Each number is 500 + 50 x the weight over its row's rms, rounded and kept within 0 to 999. Layers, rows and columns count from 0. Numbers have three digits each. The size before them is the row's rms in percent of the matrix's.

# layer 13 attention key, 512x512, rms 0.0643, rows 386-440, columns 256-383
102:468547537427509474497500532537457531520498489515520476522521586485531484541512532455448472457409584538485483483543528521575585476520457553494556505509538532425500456539658514487485583368430520550436451476476502546566530525471507532494605562536471411524449498535479360412505534519524462441548518493454498516417559485426450611500469313476464450509554519505461482563445538461488406490529
100:506549458438522395474569414489523463518427503514421485477462487553553599531462559522513524479606617464466556504448472480593519541496459567474557564535468520518502484495508509505466532481498482419534430609535474550503511409441530529475496520493430507614538464553502594567453513495468557434463430513516515522528499484553508472516524604561519549455420618514468486544535483490472522512440
104:521496448534473489461524420492545477336484530513534514515497492432520493518520515482524492521439503464568398507566395422427530453531458492499506553461458537493592473554488514481507510531447485529417488554512542557535414517515424411587483495488610456438471562522473477457474477447490382449489502499495474543587474458525450525571509445491504512472495480505493398542550513500570473515562
101:552553580544516537460379477563427473467491470513463544571491573485547479567511475514516547552496574436506568558471580419563377442364470511499419507478483450504502420545491526448467479516472412535455603441535502476514447585492477501465458408460454462534444519460477510457560526625486530448492480527431509459446480403495470529482529459522580598472507438489508484598434442537523548372510
103:521468473526488545507481525484520455518548556497475613544550437533518522507489480514525478469460573486505551541372495421518501505513571555441381531454466482471507475552529492450559442575457526541466526438481551520475470440551467548660498550505530531396494451534551538500452499565461515536569559562348386488436439502453516509442471625501507557488491429530652467478532426485491516395455
106:487466409467546457445435486474491565629489457468533459494523475473452446487499508541487650506574538450441532493498481527433347469521524545495412520481503512461445542561487491534568483498505390582494558477439496465442530532486503549599485495520460484532543521493546560482471438480546519535563493511502555476514574454430507473471470465472556514594489555396547477625492449467494500477526
102:503599512500499572508422415484457448482509507508567524507470537536495482435528598438530451554425548420540576533527454498514484528528503436538504533465517518573481488535514591473489399512533536506545552493493512474498463496569521531492443452445526493520492468510518520523447501430493500490506545453493512582440564489388466528485479548484476518513534480497512551517433537516502402566523
100:523463505502491468493477532600497489571508411472607505632435514553546461495387463503613567538560553516512542525539460433489562546532524446519435477539604509475567525495580525522479517511555451533483563422607498558526442536502470484387522445510526476450516492469541462390551455499513488532570499514515523501437377481431498521395493523508485487515546489500504405440511557526435473462416
104:447600496500421492473547526449471517470528486458493435395504474509491469454543499475538416541458550563487426447431355474604484541559488520523572586503548434420494497438513486486529465419538556520448503474552493531599495462511540495490520322564480463509529545469487485520505449435453523476485502506481532456497448487498431437508600437425470516561451522481480505437439524588496512442490
107:513518531529473441467574484524405536495424449489552541480418543543549482534506429504553597533488486396543371565409554553476444477567483583543394455494431480482484621442459500479427500562437468503561450509567584493584553563540481546585536552522496464452572468477599563525480449533531475452493396475431494539522449512500569480518535448419564536566512448447513508473510519452460553510545
097:453622471462546458538508551456514498501552532494472584435553457474456535486471572545465476514500508571508501542494406535511476438537413505457536468490475430484619528583521425489537438494480426530395444472583526475546508473559464426487578540489582512459540535530546422570498418543541531444467496407438498583542570493495488517451475583647494511631531469440474553504494544414563467564633
104:480447446538503462456463509442528525462510515526561631507463545460464482433514536531434508488457476553407484458493555411450469535552522507478401481491535425508447524468486456452496499546484516484573546456489446530536531483424536528370493579498499459471517534480491559507529542471510479486482482508517440476496582556528576488522400486613521491505386460507409536453514577549477551530530
107:570497379462530399508546380434470409504482535520467385477570418502568548512535605506552490476450560587515495507468452508466540467581483498501447485542562470502559484463559521487456475610479506539560495563512494504517521479618463498552434502539552507505501496472527511502452501520461467480526476584557508435605515481458506442512533470534450462548490500468487511419453451472525489521502
102:585500538515567568456569485498452477508411460446566425611461590527521471465517528505565497504480505516536421544484408384490495456483498502494517547467447635502549474478479479500573573540524554529470489458465441558437417488454579520597454504548502559483486512525534520446591548535415531438499499555522455510507471507469538524493633470450511474453586445415467442494499430476565529476490
104:469505548427530525515473512598460476532472597494505526579451456495601450493477501515567424479468479483491433600482513494501486469578484496538495494472424519539537481572422516551568459476541475561526477552478554414521530471509498491456514555536512428458545462545511523475469508445518532488520529573526464543427533536460526461576531481462543536520456463440518457578570508475526532531490
104:488510474518472450518556531524574504496361543513527599444549460462482522467513456538399454536543493451450472448422488438470500448510476548498469453496529481580480640499538571486509474503480458512536549397501455501567410559489504502464460530520434556456485548484415469486533479543540571503538501480570480474526481611489500470409562499533487524518521430490541601455496448479543446505518
101:538411490550531526546467484408569550532449563578417478409457419505463361435590539439471473555500420534496493514476540478547484465555469471446581478493532536501550519538482547496571498502463531456550417425553442530534473509440565504508513437524499512517498457533499452541563492502478473490586543490526497437435480454478514549474498467562621456543470478510456385523645486472593502470542
103:496412464479447462405609592459465554500611533427457469511452439551507519456501454481476513429525528411526405540447552544475478437461499491520483479488533658486518539359513480519459497412535480445480456537538472437521380468557484444466491620494566528485482612521485551522463505523437449550496506384573524432476515538517543454489537516514433522515480411605472500416453524551504576552483
103:605524454634398498529549371482467453429564507571422498501498486490635509455564493524472515467569422550501554434491454506491501574525460449499506533627514449480579509558499469512562504519502450425615431552453469535595576482418547496441430562517612449506582413473420466483504451424503460487588479461399416537539519453544380488507511492543600501538560488526397660473538548524474516477452
106:427405504504434522490531497550504513536528488591503500501549579385466513527379568547589560424461452353460486576442518509482554490485484460497563440590604450445560506475527496519523481519626497524500495565442485489452493504489413447568413490459438441555517444465421483458472501404498572537509571567430566570418434518426517586502504556501479530481459504530540540437490500600509533490510
102:436505462525497553501455570531498514495449508533402476353577460411446448477549469475484479474524442518544561589508573468536517540540515429612512488447473573584530426494579421514480556515516544473499482500422448519506495414450448453492536502428444509472558473568437495482505455491475447512483475464437437520439485497541519510567559462499473494551479569536566486446488445533424514390539
107:536517512407582568427489438458484485453497468578485418428532534535501525536421502592485517512472550518483547493524483509617608480536462549547544564461578492451477453469542493517442565469475564484536535416489480539495420472453579487481504466496489551479455547454449471567505554484564485608509411590414428581560520503471575546336470544530475520509516488470537475412527431545485507490511
100:528466514514545423502466502558495454492537525578420540528575541607586587466536562514456547526506611518468466608538479583532527598499506484477551537569521516557514520469507448450536437454530431556553566493415502554549509454484422549496523480628444449467521379533476482480523499460450440579549517550522456482500562532506563524484433457479507488528558508515499522609513533580480497501516
105:469567498497538464544518450472431512532433460531458498637452598406494422552476544506551423513543537520494529492397473537507571519497539638480564441557572523443502544514574510491474503498479473479554459542444596532586525533495580556528525336449587447518512504389454513496536405512451446497427474489431470460490475545536468551597503514527501521432474511551534506541590604540510415435398
104:431511492565613537499517613460476507448509543496558388483457538526510546493423451515476504492401503468444509487477582469516537510519524520476475572589563474492507474521449501481499494545512458500508486565451468505532538474552489456458479589438477408418486432510452561535478485531508530621500475462450421428503491519587479397490495532523468612544503432499489440532429448456459539573510
103:481495508494510484514482400482453520563616603467568503512467635546559521424505565504435562454488473494508515519459445562531565413554414516507550474493419535452505442480509440474419506500473513502402561533493483520612623562412534439400454490516497525487526489486512487447481481565542493492498621553531473520496472547448528449465462449420543539488516435584469432529514467503514549503508
099:431543410452528486486498533545466522468462442482479458516549415572513636530489526477482467541506531539453440462497542406512509465477432483564572498397453506542515467471535463491491546491546533508508569509505489519448485462510565548419416522483541568378541454508563542453601434567531575492410435483587528556498515574563478519451418549520534379444502539510492435453476467387466485481517
104:471433480561566511470480484432502488467516437552492552451549385434461523400486479541434515484514480441536510531526478580609545392363527431413496469520435498507505528490551574496470404515445450472554478489565455382454510577620520441441508518547531531446481365521563385491528564518497417540583554551488440388527464385617482396589468591470466520579561479536422442502401508507483467453461
102:488491493444519559519518475454446499533446482501531483538500501510458469472492579479580567469619527519492479590548456517519475502538571511448500481436540530513530485535464482510480452547461550581542481535493465502512485466428531561488599520420530579412474545481625478490434378567459509492486581505508491482551533403512500442559414535472556480514448392462571420522527575451536474466543
100:541509602545501567471540429534516491502464493514492495459571521568537487469560468471493452499464439540496513485506545386468510549444452456530491486495413457461424505610516469491456379554503499546503484481498435415511502491429388404501463465468442493500531558503511456428491442660478529472510386515488547430559488498583471541534452521469503467466530451456442570565499516511471554490563
107:505457430453509427530489425521582451486452469514549496493428408443578510480548445569474537517552471517533398504495547521651543503550482526404437472576447484441502522477472540483428579550512423529515535438583383521513493509534499581552496565483546425481441475488502485486539529478481460502462547515535438447566482501490473483482402431522568492512535483445544469537491502424491585472562
099:481520475483530528566510454463443523431454511522530511539559535491539507385642510502479462453539508539462572479560510598579487524514482472492475445507459559411479476503508505530479594480424513475551454484526569470484480490454539510450437432560540582488490512466575517583463424498524441492603435528460484457454531551507443576418473579454597489460491502553492499553564580521483460491520
108:533617464544463543636447434495536489551614438500476503441425484539475532488494498437556446507562528512504552515521565579482550544489488459594449511534530529489493479446473485447501522445518573446460498514449432516499436484588432600425442484508492487478546526405527545487515543386496534488481513402443532515458529537476615440537514489455448628504529431406499470535587505527582481549486
110:564539523562506428524540502573537436513519578548619497421455492475476531457450513531520446493521588468613531506510497513526408491399475561493449342385504403592591448515467524566456520554502569505440530430457499481561394566474576646568516584500390525476498600494521521517415481526567504538465548519501547525475558471463575476475410526537524474515478474455473527490504435543441585454425
101:553512517473517472521557566406502523578544549468505509458528514546513568544504555540539589510467541522546546469418540458442577589586449452463580489417510399589506541478444492515494468504504483591538437485517492436534454521493456562446489463481501497476485455500492489391479452512421497483637581505423510548584486558500512561500539472437485578461588493419484529489506504453435568455520
105:482477454547529423470495534541436518587486519487520553520520521575521512478427514549447472557437472520488504494471453518533529574436537502468547576447483551577503493500473455601525451474548590397503482463524472410418471483633460533411501511526497534514532430453374529535456464587545502446477564423404459445608483486469508410526466421526495530464532536493427413469480461486503463513588
103:534534552450400467470466550572595446468459506512536436568509514523536555526453407498425506394463417442425439589481524497558536454355512595544550650536516452479552515419465483479468486522514471607543645561470477517561431477549534445465524460451543466478497418450440505569563479543415497613512478487599438440447461443444468501531442466590514519539536514434543530492416523483535432534522
103:452577478529483475494411543458415435551514469469439473440565536549480527411413520578490469501500523469508477469514464473530467480576480462494588533485558431525486506462492529471426468512570532470460447501416466474495420479470539437403512473485486464562629395501549400537494529509406455562504407539471447577440562481496466549446498567483530452429435460509471484591482482457523421624445
105:535477654464443559510537480506383531556480587525483590619598430461523493529476400451532509499516565530442520550442481592476554532381514488568485535529538492561508541542538452436576463441447491522502449543539559513426488492543512488525545441490454503455458474533473514584452525407390463554509490475444513536496575492471568497542503452482470571443468471551532497572466461527527460463551
108:509476524439466572531527464539478398497540514493476418538585466439420570431497553492498555454481534487491566448400430352475439505541517530462550555575536529477511545468471602425377499522499487511603541416527480473467458582437530511509608508616475489506475495507526495404560566438572509512555496495456514499482470457519548466479541549522526498480447463593533362411395407501536497516572
100:485450507469506438542573459442477446476451436530431435548468508555524549490570479449511436485554507370416513485544466514484524453473493492436531406437465528427468515620469470452487539419501447451546472542436571493433516552477402439504568525525477574499538510429558551525465457375517500543549437583444515514472562551449449537579444545533456424476508459476526555453524398521521639457545
109:482533505611497462497509541530540503516545487489493399472504497499444460535470484365389481517461455482432488432509534446546418422453491509466516489587468429506494575545498520549395476508510456531529394508586547511558471418614534488467519547656450584499507427469518535500443563466462577511500482502533517494482439497468464559373566553552414446538563438500606487460486497505474434439587
107:515453507511376460509439464553536434542397503513525503490478494492523548460486499554475474465440480549542476493487596445483473518495407470510600431505496496559536523461435418529515532457496506518530509501504465467495512584510456559515508517505510553516508529514504517458446528620511528370442452539546502487561480585497475501483494519468558537542459476558564524504476496428454523580512
103:560588539537421539476452460547526471443506477455599507493560406528497430421572565435551480527491420553512466519411463520464505457404554472565434469541534485485480482486457554450502472517436591594491465486528549444502451419494511534477576501577597490541549498537431412503473587487602521378482496444529568563497470534490568562495532455485576425505458508527452513430548432551539457528510
107:569500609581542532430578487520465524478551504522481558486466465576502537529496594518449456585583555578465567500506466529501474505584521514455493542511583506493473522606531483577411578490495431497410571499530526575489515447532502440491497489531522552453536505572528467426559501529569571489522481469524557529538487465505420408557436494587493523495458469505481489420465437468523521538571
103:506471509607536542564534458525589521453567486498469526554523513535486544560553517525472518604419466507497425506454417504573497591481593487450528549485327609573583467426453521546460556492527508431551585515472463528550508471563439518488507449444525461434559472448469513435486424541583537519566446389500493529545518466518534507414494430405585473504536445526535474532453449469517486500512
104:562422480468429568537534533482517566446559485438405537453400496513500388444437398505522570595481606467551480511474543431444421458494548454502441501527543497500518530550525542553504544516467551412513552442492507526523532491432514389482505410462470592515454438501467560452569494586527526550520454524527532590567492507495425514529609555466487577511482398488505482484454464499506442552545
102:482557539481536492531499554442464492481511483476522470496490616460444487494484627518502511452576496517492469439474426490525483497484476513605461501662513480469410459468533467468485486470591474500531516518534463483416408412469499485414517496516459539520511560470507492509529538451498548526507521424509449396535434516455504471456545484494549503376505606455522613484555449538480423545504
106:611493459504516545416553541429481384521498486402500508463459438463433483485471558484548479501474625541536522459537501509476409505510434571491398501482438513513511425481508497473478552547539546586445468488516491501454552491485496540504522434407540474547462532504532509513446519498379567583569531541541444494413532523469595509486493388526530515445499537472469484440508539500405490384526
106:424499419530451606500454509531569637547522528457514493511396533450525513458495466453454495537445457525547568523422479476479555426461646449497414512478502536558425485503535490460599445498560496449446507427575408484475515502518458525515479544504475507544562424538548449514498491550515521479530529455442530535586466509449558402485588507452482494453471543592438487575427500498536510516494
102:447482495477544579495430556519507587476529510506525425429394390482456483520465531439432480479473539444484559492537500475437418533601566497572434491481573443519452493533475456529483624512472495548500497430549489575521481473476540433542538496504513559511490510568590472479354519591532481520602533458444627548569551530511450549496448476459517438431519508515496502501489501556469472422490
101:494501501474611500559533500416524502526491428562450597509534465577533581401481584452468491537447442513553494423512479509514457542460417556496527650482564497469502518494488465404499583702568418496522505472475552540489525537531526506547465511487486483477520600510491580481513498477516501592500566490531574499505596427445514352462544530437480454514510561506470498453526536432513554495551
098:524549393481465469545471463506542488391436501491437442558504493515495509482416387478519564525517508442494477538443531556574466506504482499577494480565479449568540525570478520496454536496495548543554416511414501518463543540541481445571501484520491501508587491462451421514568501416551573472526484459518557520526522405467575463500472440519462463527433507438515496556482439448503559400502
104:431509522453504548462563495541525475539534513506441455512527465497430487499441525526556544395432568499535495502480511547561461591489445572611523519446493484509492359526451521602436557524447483562420497509519568548471497440541601495494441555470452445614501488453440491511423519512493432489445574525450515546517535527583516503486459510553507482518521484599528507530528511511508490589503
104:496447446458503565513498462451450457438477488463487470510515520478510563433435489559448401547532375474473467413541495527421450539431459565490430447511542467444457527449511527501472499511504532455390538463421555485521527564583496467577509531601475449514479519570460494464580435526497414553541519484463497538482609379508552511469492552527514495565499381413471534577546460501507458569486
# layer 13 attention query, 512x512, rms 0.0635, rows 387-440, columns 256-383
099:479551588530490460380487426467501447412486411448467526459416470496465673560420471477549510506555501428543512516463448601534423492533513495473435504500479477468494555399538507541450474468519439573526443510506472498512516487534400557447411409550432445591446572535477545421438496412394414460535529492470518558474532478469479515490540543440466499427434535546558419427533530494425435451458
104:600525403463395500483493522520562455490496538529505523485550579477477482499523475581395476455454564471422555526548515488497491598467440494529499490421494477511490480417537518524480482575485531576476526570495445565484505645476483505603423526493526426458490431445551435487497526460545446484463499517521398532436466564450513474485470461497556510471415436558500429439499451536578509539504
099:494579558528511512517445499507459475470476577573406519509442552555538545533499477468503450441516554456557442495421430492504373460503504483579443497535453466526528516448458497480392465531526497570570507440516495492574406519510526430504552474593525558536503575527556482471407506515493486466416555560446451526520491530520424596432481550521542478501400525447500503552523476461482569488563
097:442485422534502493503423617556395542496484510434505508546498442477420464501569537516574527569491472550567452456411422529448531393582511522493456421544453504503455482504433518461487450433459482441541586478524552525398445506500517503593428494480510614349531480566477564453431595515507461498507479510440535517422478475551524467460508557486513579460510412622596485463509550510494499492441
104:584514505433480422485619471546514473537504478507491536425525482488447528560486461576505516524503514547512431502476496594586415476547463517474422592461485461560425517493490510458497560459425516516387559444459423491467566537505635481612567502497485560496475516424557498520546442484579489463505597494455458512397505450496467411565545489510511445586537622400535486497506424486497484514523
099:514538521496510488410524533492418475442432565478547547519444552614468483588427470376372419497464474517498508499460439414513549622502491447412516477484508518557500471525513420524460510535468580505445589507560550526391502459443558423490498503591450598561464537415430503549494484537554458540532490552524581553504486487457553396536520505482514499539433484460557553487568457508563490440529
099:468554420467533478568432519484516428460535450495437472502483476573630559484552437510496538510517593525501541597509491424498415452504528482498516556499597461495536544534487426471555468472596497477546452504591494554511461494536583452491596495452502526461470525410593470420556423566464561603521447418567562463424544475536558446442484499511470494456560402539521490442485548562576544469451
105:475564461440446417571522576484452479458504542417481529563586503410451508481601619496544522508496557615447535422524520529506438550529452470518590491468555491473485483486462518510456433508519497529552558548407482531580523480546620551366516397444494415511580558505508460511533457393543550470541464456526455502563413587492467454454573499414488589525467533416504557466454450602551509444525
104:387517473483577456493494459482522546526498547552507472446478561519491489550500479550512479460462521556581448509535523532581441535589563416489533487508571544469496539554451510576415569492467534499477464522477564473511496437460469421599415386506511397554601388401596523532501463434556528479530408421472540493450451451503562504544427411507426482552481532494534530492405567501550535575511
099:473526536536535473447518452500568553434566561481513431403552524468464551605525505521509508506474450511526446529552538485547463469575487475498511467515443471440491376480492474485529504482473488559481386488533448463568513460536464494482556482503463497477407460457536435524423389419376561483522445472449452491466552471571480399529449487525554476561542447496418565553460521485561409597584
102:469406495519516517536450584490509572433447534551551560469502460530431495525538521588474536538470491511499505645506522457546445466503482497503365527514560465456513524466380514535505487494520480510490581493576588461458615454462514588455494513496439502503531485499528551540468438504503453564506539478483485476459557425522430518508443469544464463511351450512575560438472620513505431497474
098:527528476579468442455490535541505459473498560457461415497530428516580535450576569427517505478489437501511554458490528468567475554529471542479541513526513476512611481446542517583548457543532517443515576549486475493459548425576471557439592494480495464524528534424460496465458452512517465493538523523599544460545497412462475412480420525396400472345535415501487423458507580435492496448498
101:458508445498551470386476492531492474460400379501555497573435511469500504507480552467636562454474522459499461518496456356441604490509429553553616468438468563442462540515560525556462522438541580448485517378495423426540466499581569535528484518569529456465496496520470481488500516492536543422465577512531523474530512384453618474466507431489477485454544483537530432460468446550535578529550
105:526516502456555533514470511472498578534468616514451498555470410493548520522486449455578513536445461431423608452505462431452525381505559490568504516468543448607479537515457473463574456483533493495509449513477611418473446465550488486505523542592568554478511390544547488430509558506484474455510506503433519577476461453464557499512571427447491492478511495496579446467482552542411527481561
098:496504478504574507465536492456531542494426462455446545479500531472530512470585492554517486509413474498404507474458468453434497548575481511518520495502522425507530514511491461527469450478385558482578415454550550489504490577615589544486610483579397462508541565500475558520506523566490511402557532517604449460557551598397489443469517533446447583590489551488493532408503471443520473545535
101:488578561504397506505476642410511494461544563546448562495456454554455485477505563483480453559524416558462436482479501433462506541468523405606453500443545444522544464619553456516485506497554551564528581481486462460540551464453632445550556558420527527478483600494439540494553559559495496491555557482518510418453477491387614569568457491553592386469542452501453471456536517465553454522523
101:478535432465527483423509493537543530504471512517536437566454446457429500534529532497550452452480457430552498593516521506508503501452512512555504514471527624526645523467570530472511541478547528426497501536565477507553460491536539530484482560347560467558457427468431484427430532541528492481540446450495504466518529501532512482510460458416494549515411381544599465448533538419614532465459
100:581534454566455554428604491434498406398558505503572410558491465526559518459540529507425525495523482481509525508413488466462508542592521492484548533501499455600595521450516426420582528473501461540584452459443509611491519417470531468532431528552585526435498416521493552478437453467542513494498640571531478508590508497555454498531478557604524524464437516451436593476458501591455525441518
107:481542524455554498471523383565524562467581484499521432514519412454419576516473539481553525551495499480512524521478561444513558444475565545526530497581478434533554428478435519503500556451449414457466528474527452492468447525423550475580491610431554537501550492602523486520475546513518518521580538548538495513433524495475498558515525456551480502432480518446473520467362492454542536497557
101:418447504556545559498481452496442570456419448519379546443535423467495413473484431520527441563527505504531524583454527485539562485568506436390574569418549441510465424494561423545511522437551530494451507471511486504456519474382380536512543565446479545454546557473471508437466523411552463458400569441530561467401452440486473459595587438514523454524504545500530477540448459420572475557316
102:518463463496526459470546534421619481446566526506527533474468499584504507529414550570573535518460517468540384519485447417545494502519534564511544569523513494537456562539498506478561520577497475485461559549498422564535555398413473600366501464443478507469465571527589417573450514484594500484474413501474534432548466514538520428500479525489472425472535584466476563449524475563490458515560
097:545488413470518486472456513491452573448519568469455452502545480411504543480464579551618502494589523493458529409546364449558466539541416480510443510449428491495569535459510548472577558515501417431455486452450501513514566436483497426462450544610559453568540337562442482527500511486510353592543502541425504388455465550467434507578524423523485506501525471462496489437542574527530496452631
098:520580425475467489561532475396487549532483468430561559613469550511476511514522555409502497457476521433608508550460486555543419526511436535442440472488510503430527530563475496543404471584637439525509390448498548589559461532496503560469592576548517444457573495371493533515493543540385507658491452428461467416459425508367476445483473552573512496409481509561461549467569523474461474468395
102:529557558530571451426433529543472495432514486411485407552439503485447545562518494499485437474468432447377502416549488538568500473465433575426467561548494468445455463518470512509473480513543518481636523569475424427509568482491490467468568517428487424515519483476545568450485515595535451563470527463468496485485424532538565481498505478470521500463558493524523395524496473494541535433492
099:521430416473536541490511554526500551521623594565513605558525491456551552500493596536390489463580492550474496577460472481504569418503545505454573570505468514482528544461513473509434447403474499489456484602553414459499520533464475530457482469455549572506507524545443561518531588588525523498529520443464562516448470540582467497482451542437468496501509444535445486530456491506569541443523
099:480535511450472607573461501501508509520488441475452506568631559478522526499482519531491509474481443576403486394376606473547447552515422488530496564448528510579519567468444431513478565518513580530498558484434493459492495445460521562512546482490521513543510492529515484401548496565519516578513464522536495528511423499483556654460390481483498486493438551485512566500514468479556544532521
103:504471475512575551445492490475524503564565564526413480415588520511493565548532442522553418404514493561587507488576510523508478604492429490445560478487388564507563596474541603505535498555537435527535500527538535512457525537620445503465463490501493567487522541473523435506373529609514531544500456485464522519487445507567560506598467610543466496520440484524534414501475492526558534475515
099:502483493466451559523568531540534447505478594464563471494517468513508506514448565520515484498635485601518409561609500510561518520491457571425557458508494508495513525424484505410433552439421581407581477552510371513547391495451532529461533542380474586529434553460493486568524514492473477562557519597564510547485472523509433587498472499520434412555528477531509436469508542555461565501598
097:533450611497489485506551445524589467454474516538446495455516517458484474577587508492547464450456491607482514536457520494491443417463586503502380481485523594447514488519532588504630474515516496549488503508531498432487524524480488575523537461490545514456470531509504515593509523499513494517495456432561457427529452503480498572576496526490447553387477555544360527523513496506500502441540
102:500483481471509505497541379500511551408404470511470481501457425498495519533575507536405537546499449466479451523475508613533562488534507443454601447488477483448371489470574413460365446482468412500499481518494496437504405552490535435667504518483547501508449463517471490562497459458603445562497438565538543441559491539573520490429493486396502447503521505515491500599609465467384455487540
099:508433601531503570463516587405491509448475505553456589543478445506511571483435566564508523502512474460471489437526487500607544553532549519435477490546435618477534576523590399507502495582552442464499453531537517470522424538465537503449541507503535534458541551522455469514469443515448489488557509512596511535531455558512506460447537550491497464447446527595464577577551515453470520481593
105:519548524514484581559455424461475567528516475488367522435545521532465530458545503505474454512458558445552567461495492567521397486562466452594462527446454503525518455492495440466500521477495434539466438597560472524452481486576438554443450531475455578496501539561533522539429568313456480550536432500486553538372433534400455480534411460444453558602495478405475458537513566600494512485516
106:479562408529469437497477516507512480479536413525492471463496440554515462413405528483484492578576446476506484470493475581499485412451483545548456357491403443459625552511517468583455515504571567460542510454496460409642405520467535534559574460488380589514526538540580448531460557540535382576449480474532576480521581447490504446549488529529511469615544548558515484515472450497528474460511
101:553483494474509450428619567549465513599520455464489611458413513450446583515472547573490444414429525545521549585499476485426507570484502438546470441408489441517461532493516504559451547561508482546478555488411510504432483469506502555537481566440511442526531510502596523506467462468488487581479487585479561565570547513478518400561481428553433585480480489384445555445470510486484572465545
099:534434489534535481451498579449499474560470533432399459446508539524487568483555496527479523571521423602585521481369440418502535571447595506448459514468398475612550452521481421577530455484486551565481431556528427479449485552567592522408539496542384615521609458519401545438470497462526489516470490437433427517515606501512505486525445499522566483476458455487529460495567493475554493532636
099:505595444393592447495427509567511483481488457435449570553467503444540511473507363493488506550512569549344478539530535429433549408439535591418524531491486475538544466496557454478546486492484508554548489528554604513513471586493531485566496525521493438475463417475519438480524437501398512510472486419529527412522467461529526500517381507488517423527519436507537500471509529437565451518615
101:443481522493503526464534537503578437472485483440476480522513485642461563412458525549548379549456553521587564467557525501526463500425600438435505551509535473496486529465421608501509529579526449562428418539489563562518510442428598412471493473532479537607461481544522442510470485515487400540544443446537504491435498570563519495520589561493483348459461439501478500459533394536498473549454
102:452557519526451606533590488488460574511507506597497406490526494487531543495461418647413421463558532489476510525494531432503496467444470562543515564462384422477497507536523544465563556471516522509538451495491493537494429498502475554503440475442559554483494540425527547518574578350506480459476432525570523535450534525501493471494576517504500403477529505428494451386471485479531545488470
101:512559579459525585448505479508503517451509526434523532621462460446432481472452483405543578591504474447521508543534488470420381499621535431425520521547465486545562483565589503466413549492575532496448585566489599408517486594487439498486610600525512549396501529525627484433525497482557416522560482516586594485466458520463502521454580541534547510501543417519529433440417470486469524442534
104:505538576476491488515513464496546438525460493514448387522580600580499509490429471467550463501554506476457464450494586549496513471479616462479477465510531540372542457560536426510514488526623481462549490419499565426467448484505605502541524573515545621502481458511556463516435528469443535414483508569515408490500566497480448557468555441488514470447427562528569467514470436542504464473520
106:445569518536550471407430449387552442575478494439497508550584394511460400504513551502535536461595462471534518470507433498412451598458503536419495589571472484487342340462505333500464463463427521569519553551558518501523508512520537603380419534465525521563397368500614420612479582485485507551485531521446502481391553487564517561493509521477468471434477544507513559547490491478526382468544
107:483415490393471547457525492498483518520465595583542536444549494385548538563487473484427546498478454476483449479425509550407484413537518470469461510447538496497523559540560566542429499461499575528637537471628456511500496541498466486559477389560572515512485553498480493491449474556522516415511406500511499502505583484464495519465547518443570522541497462470552423634543403513440443556490
103:553480488471479575479508506469531474547560508587577479545504473519568490478545468550534434468547461517520510491515437472401501610465581546492473430582481451456515500495507517455448456516528457495503472513527444490425507471514577461488526451591486475585596558524468442460470480484522474461477431441617483568455430459447430497450511481524521466525440559511593535492525505545581495474450
106:504543513565550600511517484415393565580518489532440462425489562535548527490413549582484497485581505503576556515404393544467443476597525510458519447554460478500575563508466500518543551543504480524418374567468537604477624503493478498508464500508573477480538477519522485458430550537432501461599513490502522617576474498513527381585515621447507529568474405555507537512448380492522581532580
102:480498491542523534494454462594541575376492490510534491466482435578489456525598521475403481452528485494488485656553506487466465555502489556504497507529400558444532496571473566550561457440397411485506525523504562576507543540411558552504434505396504463463521450502515463562489517575518512527521467527543459535610551494553521445553478484434530489560486566497523506494490494395431452470532
102:506437549484366478527530573440454469596494502476494569555425510497489413477502466590520502577557456412538491627438494511469521505499449409481392486502519555443606583456454564515353492466446549494469495428401485540511508524417505506467541402571453562484414525457439484497620471546481508527545411594512543567536538500497456425499532476466486463551407453496512517445477512523515415507515
106:505533529489504466562519500499581476521521523493489553492439576485557516497439539513502529503430457425478516542455542542529493489572526548572525483544383447509506455544611445532462485578600560558561439491575512508504481547504466498424549543548496465578494525512419548446443588470480504519482475471479510436578498584434538548430573559463454484507487500479492499450554508425504419533455
100:507496513491553492502600517427469387490490452442459433460461510466571576500461422556438580471490490477544425538438546548492429498494447567517539476475495528606403479480534454561495500389435505524477517552480558429440490505470394468549589510463479500483517532509530447510529516451479532418529564438599543482459561440527425519504490528496514537502456503382470442469540592545421529525374
106:434436496466538557557401581464589492576501472504431447558486445590533505442442550544528537520525527544568458483457549418482506534482562409526606561586560584512584514558531649480512539529505449490511457514475502453417553508493545570435462489477511448480532493532502450515582486546585466515454548465453565425478507544499499393490559493505516504509521575505497559572566522469521531499533
103:445484405563425554437445605506494552496520482418465487570477553546423588513370541512534538545556531436474473407429535514452440456460455472551509527514515508535453549421483506493567515490454528595477513533489491393492486478499476497479577477438509489447403487400518452511507503596455466507543599363568540524542521490508469553462517523501408544438489492449542591462455413598555418565495
095:470538476439444484517550551484504439506483437584423467607599429507548543372559620433407465479451483511514517517473550525569522438514508473474524471490462510547432585473467389383529526621464401495502502452438453511579518549569506482582477436488530520418504583494410516453473490479483519538474566548491522446537587460418489401428463464505512556563433485531594531458500496528350472487537
105:480521562473510508494467411477499420489449555474490396497536461489487542525523456494559517509449497353413568499498443531550508545560510539598525528545479398533525601528378515455520518509475525497455467492490452488476570528512512528503531523452518493520503474406389447614525459467568518529555579480521509474521523543542546512503453431513497474494495572492500584494419497448459514428465
097:604452503432483407496507522587518412575516512487519493504553415539488617582504427500494516457443515492516443496502503559444524532455461505366553531628560544541513486439452515583453544524505429532449489570506577464467458546479462532482459482483456563580539479527486487582405534535508510494526541511560492471523550490461504517534567486550545469528587511573568457454494450595351496517456
099:490422501463477525500580513499500584600513590483544563546544508434469502532495564461517450489523510312439549564557595576459530468458445552533482420523433405499533473477491478484502506478474470455482421474530500434487420582588488432506515544488479524484517470511491514522517382544504425527527476444442482541461570483537520466525457584499458558524469463423540495477535450470488402546558